python train.py --num_hidden_layers=26 --hidden_size=256 --num_attention_heads=2 --num_key_value_heads=2 --head_dim=128 --intermediate_size=1024 --vocab_size=2048 --hidden_act="relu" --norm="layernorm" --norm_place="pre" --norm_eps=1e-06 --positions="learned" --qk_norm=false --attn_scale=0.0884 --bias="all" --tie_word_embeddings=true --parallel_block=false --init="normal" --init_std_qkv=0.0201 --init_std_o=0.00279 --init_std_up=0.0201 --init_std_down=0.00279 --optimizer="muon_variant" --learning_rate=0.0103 --lr_mult_o=4.0 --beta1=0.9 --lr_head=0.0144 --warmup_steps=200 --schedule="wsd" --decay_fraction=0.739 --decay_shape="linear" --final_lr_fraction=0.0 --batch_tokens=262144 --max_seq_len=1024 --doc_mask=false --train_tokens=826800000 --max_steps=3154 --dataset="wikipedia_en"
Each number is 128 + 32 x the weight over the matrix's rms, rounded and kept within 0 to 255. Layers, rows and columns count from 0. Numbers have three digits each.

# layer 3 attention value, 256x256, rms 0.0398, rows 179-233, columns 128-255
125163091121159130093178082136212073111148114130118066207145115155144106067150145108153136147082149077102124110210125137148157161254103105111040101140095102080161086147156122131049097119188157097158169111117081138095133090112150140127161073127074193116177113114154013156144104092069121165111142113190140082151203110152056098124090145134152071134086100118126080226123160078122151127174
098121124116119115141147165155120124085154109117086142139139140137126100145109089144144103126137107122104130101108131193134111099089127112125109125135084153135149072175143144089075118142158171100148105089126140153131098182183110104167180105152145145098159131131126127171106138115154111124100146141140111157125092111138123097085110138164180105125141114149141111133135116167119089120140
141136106106146110082068195159042118133125175097124170120133174129081131059120134135061072162211137137067084142075094092081101103124177154089167137160132141097117190141140020144061155131124136120151129167149100088135144190085104108195110109114124157148114108126182118115159102181129117117036115150126136146158098161093128098120188116124179143183089147173133255064104140103097146112178
102114124158117123139134124114193104179110190090113095115093140120153123135149142162112149122122115123111134163065132124185076114151118125157154141107171146118093138162155201125096124119116114104140105055099143183119142116062118141097149103132143125126120112108139152105119122143132121123128134125155131150106108142128147100149132172168066101129137160132132140119132129131166082117180
085114091123147174129065074078143134076107121154088171188158151171178123083163140101149050103123121122123098114218092128194111134196162129158230189156098095174108251091150197103121131114134135060164128067202135158177192128245160117060156134093081107106180148172081146053144136087171104115115109151083096148087213152109119131119107142145154130093119119165099122114074147183008101099128
095117126152105127129141148093114130135137106125132102127120142118163108118118155146110160156149101170083146139121104148130097128177115142125185141124133161111134098142122143144116109153083124178120142117086122142143124157110136160138149117157093167123096096139119115089131144111123074142168131111132126136155104126108130115109145134102110088093145149106103112142140152108155092087122
140142130144120131155141129126176147125131036135089140154131094139151100192136138153157153196102136112087077161067143155151047100130077121117043096084148158158145068151115110129121125166123108193113092150109087148170146091143096126170126107131108078111123109157110135190084096135129112126186121099087151152150051167158156136156111158142121118084125098123141106126123107160132157126057
110094127134115068141083088051176152159132137169092101134117093104164105166146118078183145090118122126164091124151154101051123127127112141120139138127141124154176111127142226162123124123155120127080178104126148177097068108134101091141131075203085139192182063159092127101155150125174076083097153104225172145151190134128052133104075079148025092074155108104069138133151172117193103176158
153153171125155107155143113149182160122141131125129108163118135136133140131126083122104075109092154132123124117155110138137129128119098100096128134115113123125176128111147117140110124121161144151104139139128087123107115124073137149138108119113120094153164147126171109148120120115137139157135145141176145134109136152161120102143122109140119170133090113135152115147171120180100117125065
135165099111143130109149107115100112097134185101162121146130141125086111123115095115123067135141125136176105113083166117134101128074154137091097166125157137131104089129141132121109127140131153140115093142143114112151152108129123138133098114105137117110174126156127160145135114086121132131124121148114127127125098121095131141154134168128107167129124123140140122075098111116125099137114
113139059156084128155135140150118113116164111163105179187174123112158128119196144140116152167123132120118133150090159172135140120122134121080144165135090078083099168127083091112127091181162148149105101116156143138090150174194114143155094114082108149041216132092105123176139154158160084118099103128143152106183163210145093151187114155127146130140118084086129193050091111231113118128108
100168150127116162099127111086107095171110159149140122109128118125157083149131167139129198162140149137072169138094126108133101104138121121177107147133152131140120171153120150153119144142077149096142103148201152078140170095141157111151101121143145151139059121134119255118178110131124171119073099131107109114110127140119169136134127148157167142126127136134054129072098133112150169108106
136134086161101107141111125121142093147111168152126116106129138116118123161143120138137156109132105134126134149063145099146128165112150140148136169129140107150148133141142131102141118136094141099121102104132125130118131138160123121122143149126140129127141102159138175114121127137115112123133117107097123151123118156126132134092144149105094123127112138121109125139122133122103148141133
137123091138120155123148139140086126111148124137141079108129101129121145175115135150142192167106116117167115139098143124113118140093104130153163179133132096131119138116096137115155099125089107149160099122106141098126131135146119105092166147134109129141169115106147186112104140113118150103154104067100124111149127155136144107131154164145109130163097118173153137129106140115115081135114
189074198120132168074175170070112133103143159087127124127164168130122144087104110092098083131168116114091192127158109118095202091148097112094083100110062175135214064160113106193131181139093183177173170227184096099143155194095101119184130143124143131132063106126100158105112119111150130164121127132112145150145136116151091107156091082071180078121213133124133124099147092230157150071092
120123150148139150125108132135110155127144107123094107146136115149142141104126138124164117120103134102102145120088116116130137129092111117147086129151106100145124147144147111119128129127110132086121113140153149134100154092129137125124139133147124128170153115125142126134128142122134117119129113120143123102125154124136148151123137164145145121136104131119116123136147164131115129120125
167064229126118176167184181144133118092164110128161106138104091097163133079135169107184158160073093108001178104087080141127131136190178099100115061164115136150050079168121179158157106146098034086151186116111106125142140121135139173164077131100164134115047146076135064102161119114061159177094151092121112139132144099186137109182082189191146133157099107143149134115195147255121113146182
115124093168138112157153148156173151076130128190150126130115114125130125203127113099199209129117171088162102132126138149115140106079108122100153108104107154144066130114146079104090113136136091057101126150153101140079158118145151082082157124114103114166106116101134104081157119167085151139087157126145150123177110189129098164160128150177091129188102100157156117111120115108121124129164
132160177103118101128122097123119126111137151110140081153134126145139141158122093094117207117128124151114137142164127154120112137135125112059095115142182133094167154118086130145122164110126068170107140155132081150185135132164159115150145160130111118092178108130125102133131137101129169117115128175107147105139162151154095119152136162122114128127156085129159131134126129137103077113083
104122187099145093122144130149165164131166140147107165121120155113129112096103095172106106122113102124094090130144140126110131139111133135102073116104102131144185075135152158127145125108163142115104180180087086120140112138073124133160153101136124153109132139170145126163105160135121083138146162147205133144067123127099131148138132105088102096079140150116124142130154129117124115118117
161130085143115148149149109114054132177132150123149148127124123119136107141137137144120148153137089163160131124055125125146160132104160140166154129122125103107101188091128169117170085109135127147124114097099153123128084183158124123139186151135118150115151116148117095127074135118105147136147109130142118156153146037168154108107136063072117124115107155148185127136103093152121130137152
110094161145092124148098105125088103138148040153087112104139142121132108132126117098200195124138075117134135162095131146122142135117129153140169157119067040116081133105145124166087119111096114134100118117094108124054164156200132110152181135140150194109116097123115151102177144099140128112083150079094131063094226174130140091110145199144174105119136131112124125160089143110093160134109
177189164113136098102178110099181142165139134105096151138105142142123159133113113133137058133125169095095125105112135140113106152092151124036082172094161112112117139111110131147128189132151134227096132176081123107158082113106122090204118137154160087140129139130106132206125146068126137118141094133179181142129046096108120067142125087114112182128096099113136088089216112150123163189146
046160161146116096138097114152075127186105162123253204106131080139102146178115162144032254098147089171144111108171141136099113135092128160069169049133113188063145148154183128125098155173123107146091091100148103133121171120123123082082087102119142203191134101146079093060119125102208135125066169098106131106148187155073162152120131148093122130150158141128127186131157119160105122158158
135116139193147146130133146136112136130136128124076129145111091157118113175128124120135205149102117124123160105129128170078084084155132184136172156100168099113146098127148119088138124149097155161093181107121091132056143160098120154097159102131126183122143121088140100176149163137164121116166143091148118112123152121120127122124115153092126138127131150124122127167153137160106155043148
122105124131113128120161119129042115143128155097160141122124130108108122125123155133124077163142156123130123143148139094118122121141167134127190104144141126147133100163123162143098141093113085150112119140098127134171126119095118106078113126105135109126180149121112110116110107104132133120101141161115165120114105094142097111097132100114119114135127089141132145162147098119132155139120
096095118130154111126102160103115140088121153025098203081075144151064094111117133123178050082160126135119148101154075164057098128073152132137154152091159074086207112122125133117098177138151146102147161108126161131148138099111131131139119146119066145156113159092110142164140072113149113110170123121131149165087121125065165175166124144104181112102131127077108188094153177167121144100099
131159133129111119111138136137127133090134129149117126119139147136097120086116110127122071144142107130161124129073153118129123143147142129098153121114120084109091096139119101131166139098114166163103102156116116116105096147133110086160150158115127137138129114138144183166093140102127095145143161138109106132176156108123121141173151139126125128117125141123121127101109127113127142145098
080159115116119146146150140105132124081145156151047116100153169142173088172139096121082155156106106092110155100107110162119139109152112134129140143159116101137108172128105134134081140115022133069124032074094105130125176221228148123090166189151118133101094154123118163120176143101125117141061114125123124081108169167156121079053145145094171102144161094143118096168063062141122114169066
106149139128115079172188141160149166107143073147130130126120146151154108139135035117095122204083132143222145087120164139132047121161129159083228179108132113128149080091150115162156125108159136156123085152058152090092047113167133145131132100133111152139181177082165145146112126124149149183087176149146124119189130172093125116097144121144095183098100149099106047120089120140238095179114
158126103115127105135175154115143115071115127140115167161111167112145150144157129111129020123154156168127115132209127140136134146118150090081127084151160140134147097142144190116114160137156124125143160145098123131083068126129115072116135136125089101126150126145119093128122126152116133172182123125144135111082085146125131145136113115118103115125086096118156134077159135087116066151124
117070150194089166113172145127155174142127106184111128127138136155127083135111058119119144124146091104127182161082140115101084132232165131130082151150115075127038089156107119115141119102106157149134147065174093113072175049192090146064131081088108129221161120129128111146139145131082108172124150110094125070117136198103179116092121132197163112076126151152126135093093157112167115113173
134141111122160111131116123159246114108120115136147085114121087101164127082123122169190143088143146110090157132166144085141156130173116115142085099124118181120190113103114103173146122130152144099137156135134072109106114135123129122122099136129132116149092140111142090108128118133104092132119153109194115134140108145137148110149123139157097122144123108117119097140163112126110111127115
148139096125117121131143130135125137134142155109126123126121143135129127165135143133135130140134130124148119127153133132129104132091126126144192133139156116150101103150141154100103166154148140131126119145115155120137138133155134119120136132122142116124145133147156162171141092130126147124113118125093115129107120143120141119164138148156152123154124124148151135134095128120166090154138
151204186111148139066208131176189159177119042169157137138170157151136125124118140125203255082138095121122115144055091097167096136179187115058021201145177169036152062124121155114144138119186110123218127023150122123103121205118204099255104074165128092213151118119203057133173103109103131125105147135179152124112114115120099087107117087121163126109104115101031172158187174139229096111138
146106110147113184176174100124051113169124195128154058096113149127077100127133163154088174136097123190087128167054128136158167151123093115185148129124069093082147109105107183165094144116052170156088136069100121065117097209162158129119094157148112140121071131124122101149053120079138143120096129140114113073051120112134114111084147105113129147114133153115168090218068148203044172120114
114122126114128135102168161107124094093140110132116131123123149112130087118137103117115174125148112136109157160109123116160102125142107144130116138134137140119107118151122158140106121147107102134148134063116139143128153145106129114161151114139140131127082087126114138091123118116135105103122102128131139129157131153116085121128111158103126102114134143124114115098159157077141173134157
129142134100129143112110146129126124124118082134102137118132139142117128101140134106127165118111142133134140131183113117130129133110125139116125125139133128106113119103123139144115154135123087148162138138137136103115125129109144121153079132107130154121134119131144151114160115134107147130114134145093121147118127148123134118135114139135136109154130139141148148133147122114128149113100
130109129140133155150164149122166135141123146078137137096183091141111109128121099106140125067164124142134177162067077110125195134118135131094112087125122109184165150168128190083236168147051162052154106105206148166160172122068105156103113127150135139131115142086183099148189195155079099144184171075080116151076153114202201123252103180132133145141148114179153076074171122197149116105082
122142175107135116134115117150132131127142114150110076121116133113130152118116162161122095133110128093092118129147137159127129113139122109128139099118121117146175116139100104119089160110140147154123129177155120131174120120110134143113160102152114098092171121128112134133111125134164096121140107159111121136130134189159109139089107150157145135116186128125127130139136183164123063147087
208124125117107115149122150143185128143121135106098116147119132120086123123125084136076091174108099112141130136067175118135158114174116139121061153116113150088117108114151177145125138108161139152133120125150127111143142181078113129167123124096144147115174104142120103135107122112107165150128136147192140144173118067117120073147146117083094122124121134146136108095105160126169133129148
124148137088140112139139115124155146124124143164165124096147124146134135094106124131173098099122136097115131113113100145112141117113125123114105086126108128146151120118121088156147143121171112142150133207097082134136114099132122119170125124149132102131141157129156156150130105118141123108131142144114142100093126133126128129127120088141149135106169097134149110120129114139123143184109
142046123102117154120115078146151148102110224108124109143166110099126128161120064116107100132137099130170125184093119146065116114151094155095089133084136151060217090108138143110134174164224138160168154142136141109180183102068095110188074099130131113104173103138153093120085113110095116136211149184113126104135126115104116100170135124103050142119150104128110056120073095075166048104000
147088122164131166134082137106084134126149173138162197133099150132133089033147212112151109142123149151169173136098083141132163084037142131147167107106067107173059134163122141159150169099180131081136056155073158131106116143121097121106147120147179175149121131084138102155168136145201121119098105142190119164102078165115096113154115101158101168132069170155138154046025057124194169084189
090111121200110110157114110099122107071166064168166128122140158113145079203149154128175100121068090129144102061087128108059135156130127167125156097135076108110118154156103093134102119084059081052143163138071105237078098119082120159177119135164091170133104161078143142122188151174139079108126184070185122127088154112116152116166142164083113098122120162125137144117113129126168159103138
171184121102124122137141160158128126122121155169123136117117127132114110073125150126075070144132119111105141143109118122124157153056108135152108114126107094129184090125151129152149137136159205109154184145114117113112092114068117132161108108105125137143145183143164147163148130132142111118134154115153102145109132146109119153126125096073134118095160148113125099134172182112156196104081
119114140149127152114143177146116138138143125102126120143130113126112138137147103147142198164174123130117134135118123133120125121164136105112127120138164120116095115150108152145132132159134147186111112055124125092142113145150124118131120159125152118158113138105118080130109093128107163129111136169184140138140119101133115113140120179128151131135087114139116136118134132147132185138120
151180075124116112144090103104143112207113238072154106138117049191116162156108142109085150138136137077201142121117124152097099129140082158090099164097129165160151136142163120100110104112088221071180194077086095166098131121067109126076134144131136115121125097097086086122124125151102200105141102135091166125109105076188100135051089156137093143107150121163158104110167138170119158147141
115109091142079125151132139114102125142098101146065142122131128118118123086133132147083157143163125153129105143129111123244159114112147124151086144134130101088080111121107139132148121125156158161127095056100137108129108132160106158110135117159118147111184124118136120144132092167158170118114166116111101160148161105201167131114135097139101127122122150115112141130069138183127039133145
145093104149134156154161142174092155181152141133183131100109048120151115135138149156145241138106119107145132107098115114067146124090139160062196149134100182200107101136147156107101112140071167125159097061108120113115098105107125101080123129097146098175112116118161012150144168142151139108125107152176128105170104148134135144108110188125165162086096166141183148144075148058088228057215
229164143109149092102157116184186079090149105210078098142156168149124097077087092175166075117123158152020153087113149171151165182190103137048152167162135099121125091076150062077072081150124113060078141182067163088149139119088138195132174129102107125066117122143143193171131114084071137139131121104114112167152173072129087210098146112184136159094077112164105103117147108139119078083100
117164134100138136135118125167127122097134070100144093120095087126180146172159152130182167139129141138167088146170180138115126087107135106103143094146111112108134130086104125110153106111190086112124143139163164156125103136135149103098166141135103060088129126142125102123122134159098158127116098148100132089106145146148124111092133162136131135140131102123175111083137142077146094150139
133115136083151106138140130077081197049110185117063143120164090110100092139163120167170101147104112107108150141216124074174120132095059147169086073119178165097132106162142144112067115104023169083186201147125112132136183138104135096153163086111097118136107092109156146134129108098092106131218155215102119135090169099144156105136092060149081103137198147085163065128027114189052125156110
121176177124143146144203114129195171045120089174117085213127091137126085165113125132151088166104147085076113117182193130137164113033073130170055177130112021106144086089105125087161081117110150106052168120111173098104125118110075105106151168082081106101069089101121209218044101109108155130139162151139139118167155177069105110185126096081120154143112095158149147131122120067012082111073
160107169164132124107149127199200151141100092166089106181151096162139127148127225145182124113101110155145148111139109071122123111113113137016110187156161094121160094113173146094144155136134180169123130111152150149096138114153120129071148125159142125141213078130120115178116086110126164124159147093131122083218155195112100157137123242145124152125098110089152127092160082195136164101203
# layer 3 attention output (transposed), 256x256, rms 0.133, rows 179-232, columns 128-255
099107071080099108151131200110124133197159155136097162071106088168132157195040178091102099147133107166099079171121146156174107092068137199169071150136179114150145247127080180138206117182108101129108068164092162111099089162106109193121090137132153156164064099127078171125150155143133072121151120159066133133079084168151091090087109100174120086079122165096119127086110062145133111206047
157126109155197123145160184140131105147135155076139105138113104149157138057105127124109118146149113094115093177139136086123154129138153118129081159147169109112120150128176130186213134149099152151117113175126167181109114095119128201120111117131100148068111088091139131070114128082083161123152180112136135143129117163121124184172190121119106135110134145097169136116113092100102145166138
161055114138125171238076087137233133152058064146063179165191108182059115160199119146232146190232122175214106140127069228157137151114073110131187175074119128141125108125162195079136047121177044177155159158132055187155169116115069129023156206099183171085049188155096108116124141222146182148080143094178127105112068000108096165062091121125115159097127096161135074203070131137123075147131
156157145081145183109168150131101130106141082189175136113146146155168167079086098126090127105148163076156132096174090097101142111095131087123145098140139094164122152125139140161164166159142129162141157143165092113130135157206116089117140118112066121093166150110120087164085099132094134188113125138112135146136144117130102135114165136098113130135156071144116188107079138137067122124077
140105136151091128173134104129110176112133144179158123121079139097068134176060114147186131140096113123113048179073143076113146018088081136141093139073083117075083044155171127160203203136139207137140108177123110137144122125117133077147129135169173155119143140122214119166165182118092105112117085115128121128174134105150167045096139166122125099192119112084177113184121148136142086081116
193123085119183163097116111132121159133122154130165110135128150142126194121141086149143099130144145084141152110122123144160154169118135115144145106133133134129151141145091132119131150152105094130127091137125166107086141092153129122130107174116149131109119121146107131183110125153087152143106148134104120124133105159115125095146099167120174091130133141146153134128095116100091141153135
084094120177130177107157167184094102135113209135123069097128132149189139047102173152126060058129155084135184134153102118146161144125161076098146191148153100094063117101167122185112126211144134198053146070109253104112120183124199024095125118139094170132104192088113127042084108049088080103136130112088059129156168140086142175191231121100053107188156136161159084110143101147126150138174
203124143149155150149141225124093193123098106175119073108145123112152219162109124100099136045182068115136123103100108217100132182055143118228121111187086133114039165147091068188122172075125173103207113105139133125099131149159143170190136235149162130095076072028161075094078139091084159086128170175114108129148124100152117112191155156068192103163132120142115156130141104121100095141138
044192097179108103161120126141140096151175148111095162099132157136109053130096120138159167155106096166105089152099129095125141137178151118089088154107158121108080163144115116101130150129138163118146151089166196100119160115156143119160175126077099159132089058160088136061176155103124101079161146145105133130141116165086127150093167085110101123135150123112114163158127117132149153114140
081064152112131110164116122122134127113090086166054141138143081119150133145124155126127172113123132131074142152129097189115093143130139126110121088161087109115176123164145106163162123135120110185095130142141138146123106149161139122105132111151106136091135119111141149095092136142142127115172125095144120152129183098176141126095160116115070184134084117114115101135160133155136141120140
092140203189220190123132174149146133125089160199080110106052090139087112208087130110142160132085142132136104134131139105159092052112148113115114114137182144123087055083156184097198186070089152118142209171179126134150144063052206079131099089159117138224097220124176143139031145132102123091137106158092199146109113045086179134063134094126182098152216095144115128226154152093199121210159
117079116104113140105084101150108167140148086123138151149162126084082183105156119110126127171133157114185179158155144153142092109097098138113168116142054176149155063075151140111116072133153134110148129130095075165140094153082159070052161124169077151147202216148185109205007158162111130179171096057115104141135136132130152126125176127072121145215174121102193116145115126156141107133125
156083157110176101082136172140125130149129093137094133166132106156148163122154143122108123088122156115136117148157125162118115080104123127104132108101102124102086109110170104128133132107156160139099134146115111146153127105101149070095089086140122159117121180057102106090127134156153162133146167131169169155160177101122146077129113153123143137125139114153155171115107146156133116115131
133113150107096082117128098091144135103096108121080177154160128110110130144171134118127115115144213142157168115126110171091148069190139086141115091107071146098099137174174157152137151087158173100081152105081096108172108101150112099143100113136112146107106115113126115111168103145121078152117152158174155134132136127137083124115114078168098104118103158083109152093135119165063126141111
053164091107133068101085065134119182133213112131159117195075156068140071195154126086134188134129059127136181210122147101114069164112122134133129125139187147148122138149078092123080091142167083064081103163116168136130158120103124106099230211134176111125135118187130116180101099176097123147115179092158088098141099199098165155145131086178129118057111131164138108151156119093147158099112
129141104131068091112107130128121098135137142110135133123132144121124116136099120123098100122126120148187140129147175143124123121137117118114133146115161137125118127110139121113125125132161124142128131078121106109137103161092124130162117131141149132118110151131126113111154143133146123109106129139111162142123089127167086118150118129137130133097142126108125107134116085127097127145129
086228102121155186116091087161107044135061147089119156157125197118114115116135101120106132202151163153221178153102160078123113068158077082107184116194108116155155175181178101116081155133069062120090083200186143109161147089129095101134161087127070130138124133155111124141104123091166123108170148161089077119126089123156150119094149132138110142121152137072115142108118117090129127101102
150105144104093085129163148106107105087058155084093165120124128137120131084114138127138087112134115172127097111107078176138153156165141068123133086085128059131138146131149164102121174083121152144137106088099160114200113137133111144125092137113151126129132136096065168102180151086138095128118143167164139140106142089123114094163155148149126096064104123108134144103146171161140122121104
090131117150123140109172133152131167119178157136100139119134139123117144120127165138175123157088146110113140095096059174068150120146135131149112129112109116112101136162154151156161143110081149102153148159112186078087176076127111141109116142088126098127116113133085141085166101152115113107119150139158049153132094121119139114126139088114085110154140162133039157164158147191170156143130
145114082141123135143123112164165110120100148093126079105175128165117160144075092138141129159133093118143119174119117121190135133119147112128124124161155128111052131113106121089117111151121145177173111090179183149023154124092181161117100156110119138136058064110136140095158142102148175051145115121112148100125121161134128112172086119099170164167089142163134101117124115121145097163161
116099129162168147059062110160184149081138114115116091118123118121101155117109099144140103125148208147125160088158163122122128168163082150110108105100181146156125045223106124153124192154131192093123089121153127121092142027191110059214030062145078063108124083113237147099131133135101102121123179130101116109076107208096085077151089195176136111102150140128122100110178144141067117095141
064107160145220116062134189180146141140076141200085119106117119077220172122148169143120097217108239168192124167079203086115081009085182058158078097135197255053128121051120188093146117091090176086238090177075123166165132109061204066111069115207062124196129210122106129075083201111072145099141104162142152224119091103198105173149134142115149132184153167129081066169088121143072123116168
108105149166165145232095115140125134109144136105097063137164106139154108136146146193115173157139094173109175100091083123118114212160152143126162187154141120136109098172115086131121163097135118148163183095154116102117111091103176111158127149115085117136137097158201080078124105046150102055189161130091106135136223164113166165124199106098115127180145152155094145112118098129145152104136
126113160164172153044140169156111105107091116169050148195129089126161107096156102102159130139099110150114116149041106139163074137115112106117199141138098124218058117101119136120100088130080131153183112122184119167098167140138048134057133132112102111071099171125150142185109114117087113155131130161147068138109140049122065157107114132171113180102131117137160098161126139150157108141123
223143104129142119101090116101171112078119118147163087111189076125122095070128133151150046084100108121136132142137112093155170231134118062165075146167103139166119154101126130152168153131152142150137030107120181142110163129135124077169058189165129119121074138090093129109143135158109117171094167219100152149124103156160135177093129120140143128130106107121170099075141124110199095160099
072134129111179132188140104160225111124125133148100119162098151144115138129159114105149153088142120154119119113120088134100151130122108168110116168111071129072148111114103080138102096137103170116121151156163132139089117101177095151130138124115114116184117117104131156114158105122152127128170121097168092130128097122122141148135147089130133102124113183149119134085152117140120104141111
141135125156132112156115096131160116111128146112142123107148137127110128118111152126108121108108131099109172101118148083111167117148142097144133143131116172162132130093131157124153085121142140172170061091178138110143133169138181163114104138130121131096134116125154141121178113131159122085128123119132135097150132135125129112118103150146135139083101165126125137107147133103129115141155
108100142138184158174120110127124102118079124130132144126165075120141149188154149141107135147132144091138126136122167213133110120091130092121102060157102168138125111125123106102134105183117135128132120097116100160125115090111139198127100137143134146115119146139126098099152160169157172095117092110128166151104110157145162129145028132087171149122120120169140091113114145121142133164143
138128187190126040034145084130113154121106120150222145122087132144159162084050232113076161120182206169166091134130139003061157000159119086089105103130098141135127125102139181079156107200200121096156167209073197228188067027047120164093105146122039129119142179212121160210092161163067118205131119144028158199160090123105108110154177150196103118182196189113144130118084252134058136122114
170179152144175195161078181149149066105130173175170076111215135113120109104119159174072119073193144099137132127109141154106191094134246029076065076163047090160112112124049161127046135198145152136124210165160130167140145147166152073145085165105083183135081064158056117107065167124112161058167117124103212150126160140090183118191161081165187107127161128169166165138068091096099161128129
144169200140197117172106122095082088127151110079087043124150114177107133126117133100120166118081112083065099163056118180074144084135121184150175196101099103084087152179134098140098141111112139129119112141102153127197133131138131205056155130154124177126107123093125118098188124087123150059119139132130117129120166147084144139161150124115128138085126150140114152127132081133126148172145
170152134142143131156095130128103073129167086116108171100180126126156130137118174107114093107163194121116136130086172171123174108109175090126093108087094125151175152092108153107148127100147108122127081070112179151142087186151133107128114142216129154058079127104142143149126102087141172139123119174147205105138164151193108168128103123152166128105139165076164155101132071127098114112145
077122107094109163141083161132111142198120186098148142151086199173119110164120065099099112160124095136120079154152106124175115133085133140102126147129117070134076133128119162106125128069164075096130166138131144118111148143042122115109154115130144201147131156113116119165067165062155145109184098122099137110140183123108116138107118137064134130090110146152161127148105118104180199120097
099114203142132115171152130130143101122104088123130146113140096112115103057160133123102137152126125104106106144074105182108136109163121114103104119131076149101158126139137080170139118154089118149107130091138099116099110130156113170093127116145089130103108129115135141090124147122138118127146163096151130140139120092140109152124124132134089134132151100112097162111155139161114123160132
103073115178152143165095119146149115136125108115064070125153155089102210090091196139091063141163069149127183192204115204119191159050124180136132110111097102172147118103071132066137104181138089105082131241139168148164133078095126133171143133124193158155113134146040151128027235114093167156118120111128116121024073138206069124156089134086169120095200177206132151140031060083100121197104
142126134146095045063084122113163148155126066165096215131113177065140088161089106156156134145148205163140102127133095047135144145202093126137159122097099217158156101160117137100187122119168131072191138162145152170152202097122134047159080052116059074119157142143129158121148133115143073148138132061167119101156161155164154107162146182142122103118076126114108116122085155134111176131170
169113140132135119106105147113126152161128149164138114147127154125174206135115170083144116154148181105162155165124113161135146137106112117164148114124109146159149127083122096115176132115157126131084130139079155099159111119117129125126156131120113123152169166106081105128088113144098121171105118105146082141119139140145174160138094135150154124176152139117187141159040092136085137138144
137118152139092122163152102112104126125146147107135116104123133078134100128160145113145139192112128116143122129096125148116130125148127116128144163142111125133135145115111117108127118117123139113106157117113095130162141136137115148099202126115104114145126157165093124139138138146127104122120124127165086100128094128134110160137121126120126137111126116128101112127114145127155123139125
103107133181084103098162042126020096059190125149095130140080167089111119181112084139116059132105136101131127136163170068115106139066139069150166171223073183109137076164170028159109136159151084134045121157130097089198142134155131078102156153109182174150135195112096101136140116159187177150162152226137061116132138163102072105095096147090088162104136085105154124179121172060183132101138
074170090117158095101166115114164157124154138135144111129117141131152134099115084112116132072123094127126110132132070115096155166133139175145103145150157134078111147129104166168138132128114119102151151135113123111055147127142111146127104176101144114157073121116167115124189095097108170125134155092152160124135083090140127104176191132128115089126091127145131111110141095113107133157132
085101145108175147142113126160115157125060176131114127128177122096185197179156166155120132123174186125139143102186043144155131169115152094128129084188128061189121182164089062092137107147119124098126161156152135205103094077117158138156104102129069090167069056100182147059082102131134121110134172093100123092071122195111073127138103114155139128077160135158115148121151055132111159154116
070159111176096121138130141122147155096133119064110098152129142120145084129134113145085132148127094147127106119105146119148092145138093113130114145118106146164115120125110171139114131149070125117111154114148155116088154195086131127131121120139122146100106110136125087123135104108146150051145129139130089164135139155081171186134140123083086114162087172133150098151122134125144147110154
133168122115172124095139200122097181133138111149174094100163141109189173148143186159128113071101101108066225148195094110144121153101159096185107074138122063122101188139121067183114127135056061140112168108079115077069099203134142154081226177103140151147067095090098136077095064168148166149147069082111142057158145160163176107107125153157122193091078140166115121137146154111166180144162
110159132124116160152165101140151100138158112160154062081123113169056158143133048133129119127154092100134124089127159131135081112126118125134109144134137130088146076130139111165100109154103146123122137075168099143130151140116125111101146178121120151124152137094134150130082139140095132140118074111174090171111132068131180161126193139099143143104115136166073109165132167156121099140133
164177113153131136118138119124134085119089153133123108150092124181122131125129067128100085118154089123146117104179147099155188088135136090108101136099195133124136143136188141091095195149166133139156083147148153101166178120182148123145079078134161152107134088135122138130108146188145167114098123201119109149154176126103155119097132125062147140124114154108095097153166164143120105128159
069135147140072114119081079107221110143099078052154095104151141117142114144103090108131177163167101144160072153171111147157126125145111131126143164134058170132104150104086126103135126173123089129119135118177095191118164164111153103102129157102153135104059082114085104074118192193161162122126131126106166129129119129100154144147080107144140155150087127155151077093111108100137096140161
140078091095139111174092105134133114118078091131082179128129159140097112113079163145116082155141164116166178111123121137084123178152100155123128115166118150147135126156134150129104070113170085112149088145173144156102128117121118098119113138159105133114111113174168195122085155102164108175140143117132141134127127172159128192121160088166120112101218123106133120128137119127149146130113
129132163085066073034160115123161158081190070157101144134131126139097084207118135115119114070139160214102096140106082071143114115055134121164129123136138155207136136166106167179150181115147102089113102178188126201179131184193136079118132193063100076069176107134156091159118045138122101213066164139098135132145144162106100108148231072164087153178111102103138153129129105107139078041092
106092171118194116128114113147096139120115129113101097100103110131152117124159115181158171178131180115165167022134156131076087093132164175111119047107168127088167176139170091112126162122110132074116169166135079188086141104085142079124098076104128117111104132138154127146063174103106127118140106115135193114114121109091105116163106166084134109059096134121173114102114128059131189109125
163139132121094100049079111137193020152112126122059158161124135202126137131101124094137067140195182158170117131126146130098130111167119160110078133183102092110099117118140193142117139147112126152098175078136128117100142128131116041130105124102102145156098156068097151128162133062143106184160102138172108150071136094146106118177168079158099128131144135134133116149134146162144101128107
075139121119082205170094144139180175133133089095214175087132129198111150182152114148125158164103102120155057119167131103128175019138055072057123128061164118071157113172179091109210151196121074205053214175123169101097100095122133116158157117191148130153106120215110092092167146137129111112111118194134178113176067212089193126107092128115131135137130099111139138167103124122168163109130
100141147145075135180196122114163126121134152095091128120160170104089113078108116095105116145083152119095072116041075255134181179200156134134138137109063122092110110184126169108110163073118150136156111057082115092115135128159076171124082142115147157203104051069092176075164080111111080144087137117151136157133126141144086133141112082126126104131148137075058154131150115211077125183112
140099106103091144126107138154107131173123139146136110103095141081151140124141106140147144124152136123147119139137120134168168132093153121127132129187109117117136141128154065162111131129139111106092133121108117129105137106128174167131145128101129136115144124164096127139124137197121147134159099122101138113145091132160110103097158083085126190113104103069112127152137149119139147094127
052151086120187055166153117166151212154126106118107150151138102073146216136095219118250106171118117162104155138110093169160107128223196093131139048199069125087092101099115066112083158087133164129172079110057187168092140136115192202151113095161143144154154067151148103095198120116173093106109122154091184224182108155132250144086137092104176188149153126121021132112160067192211200172133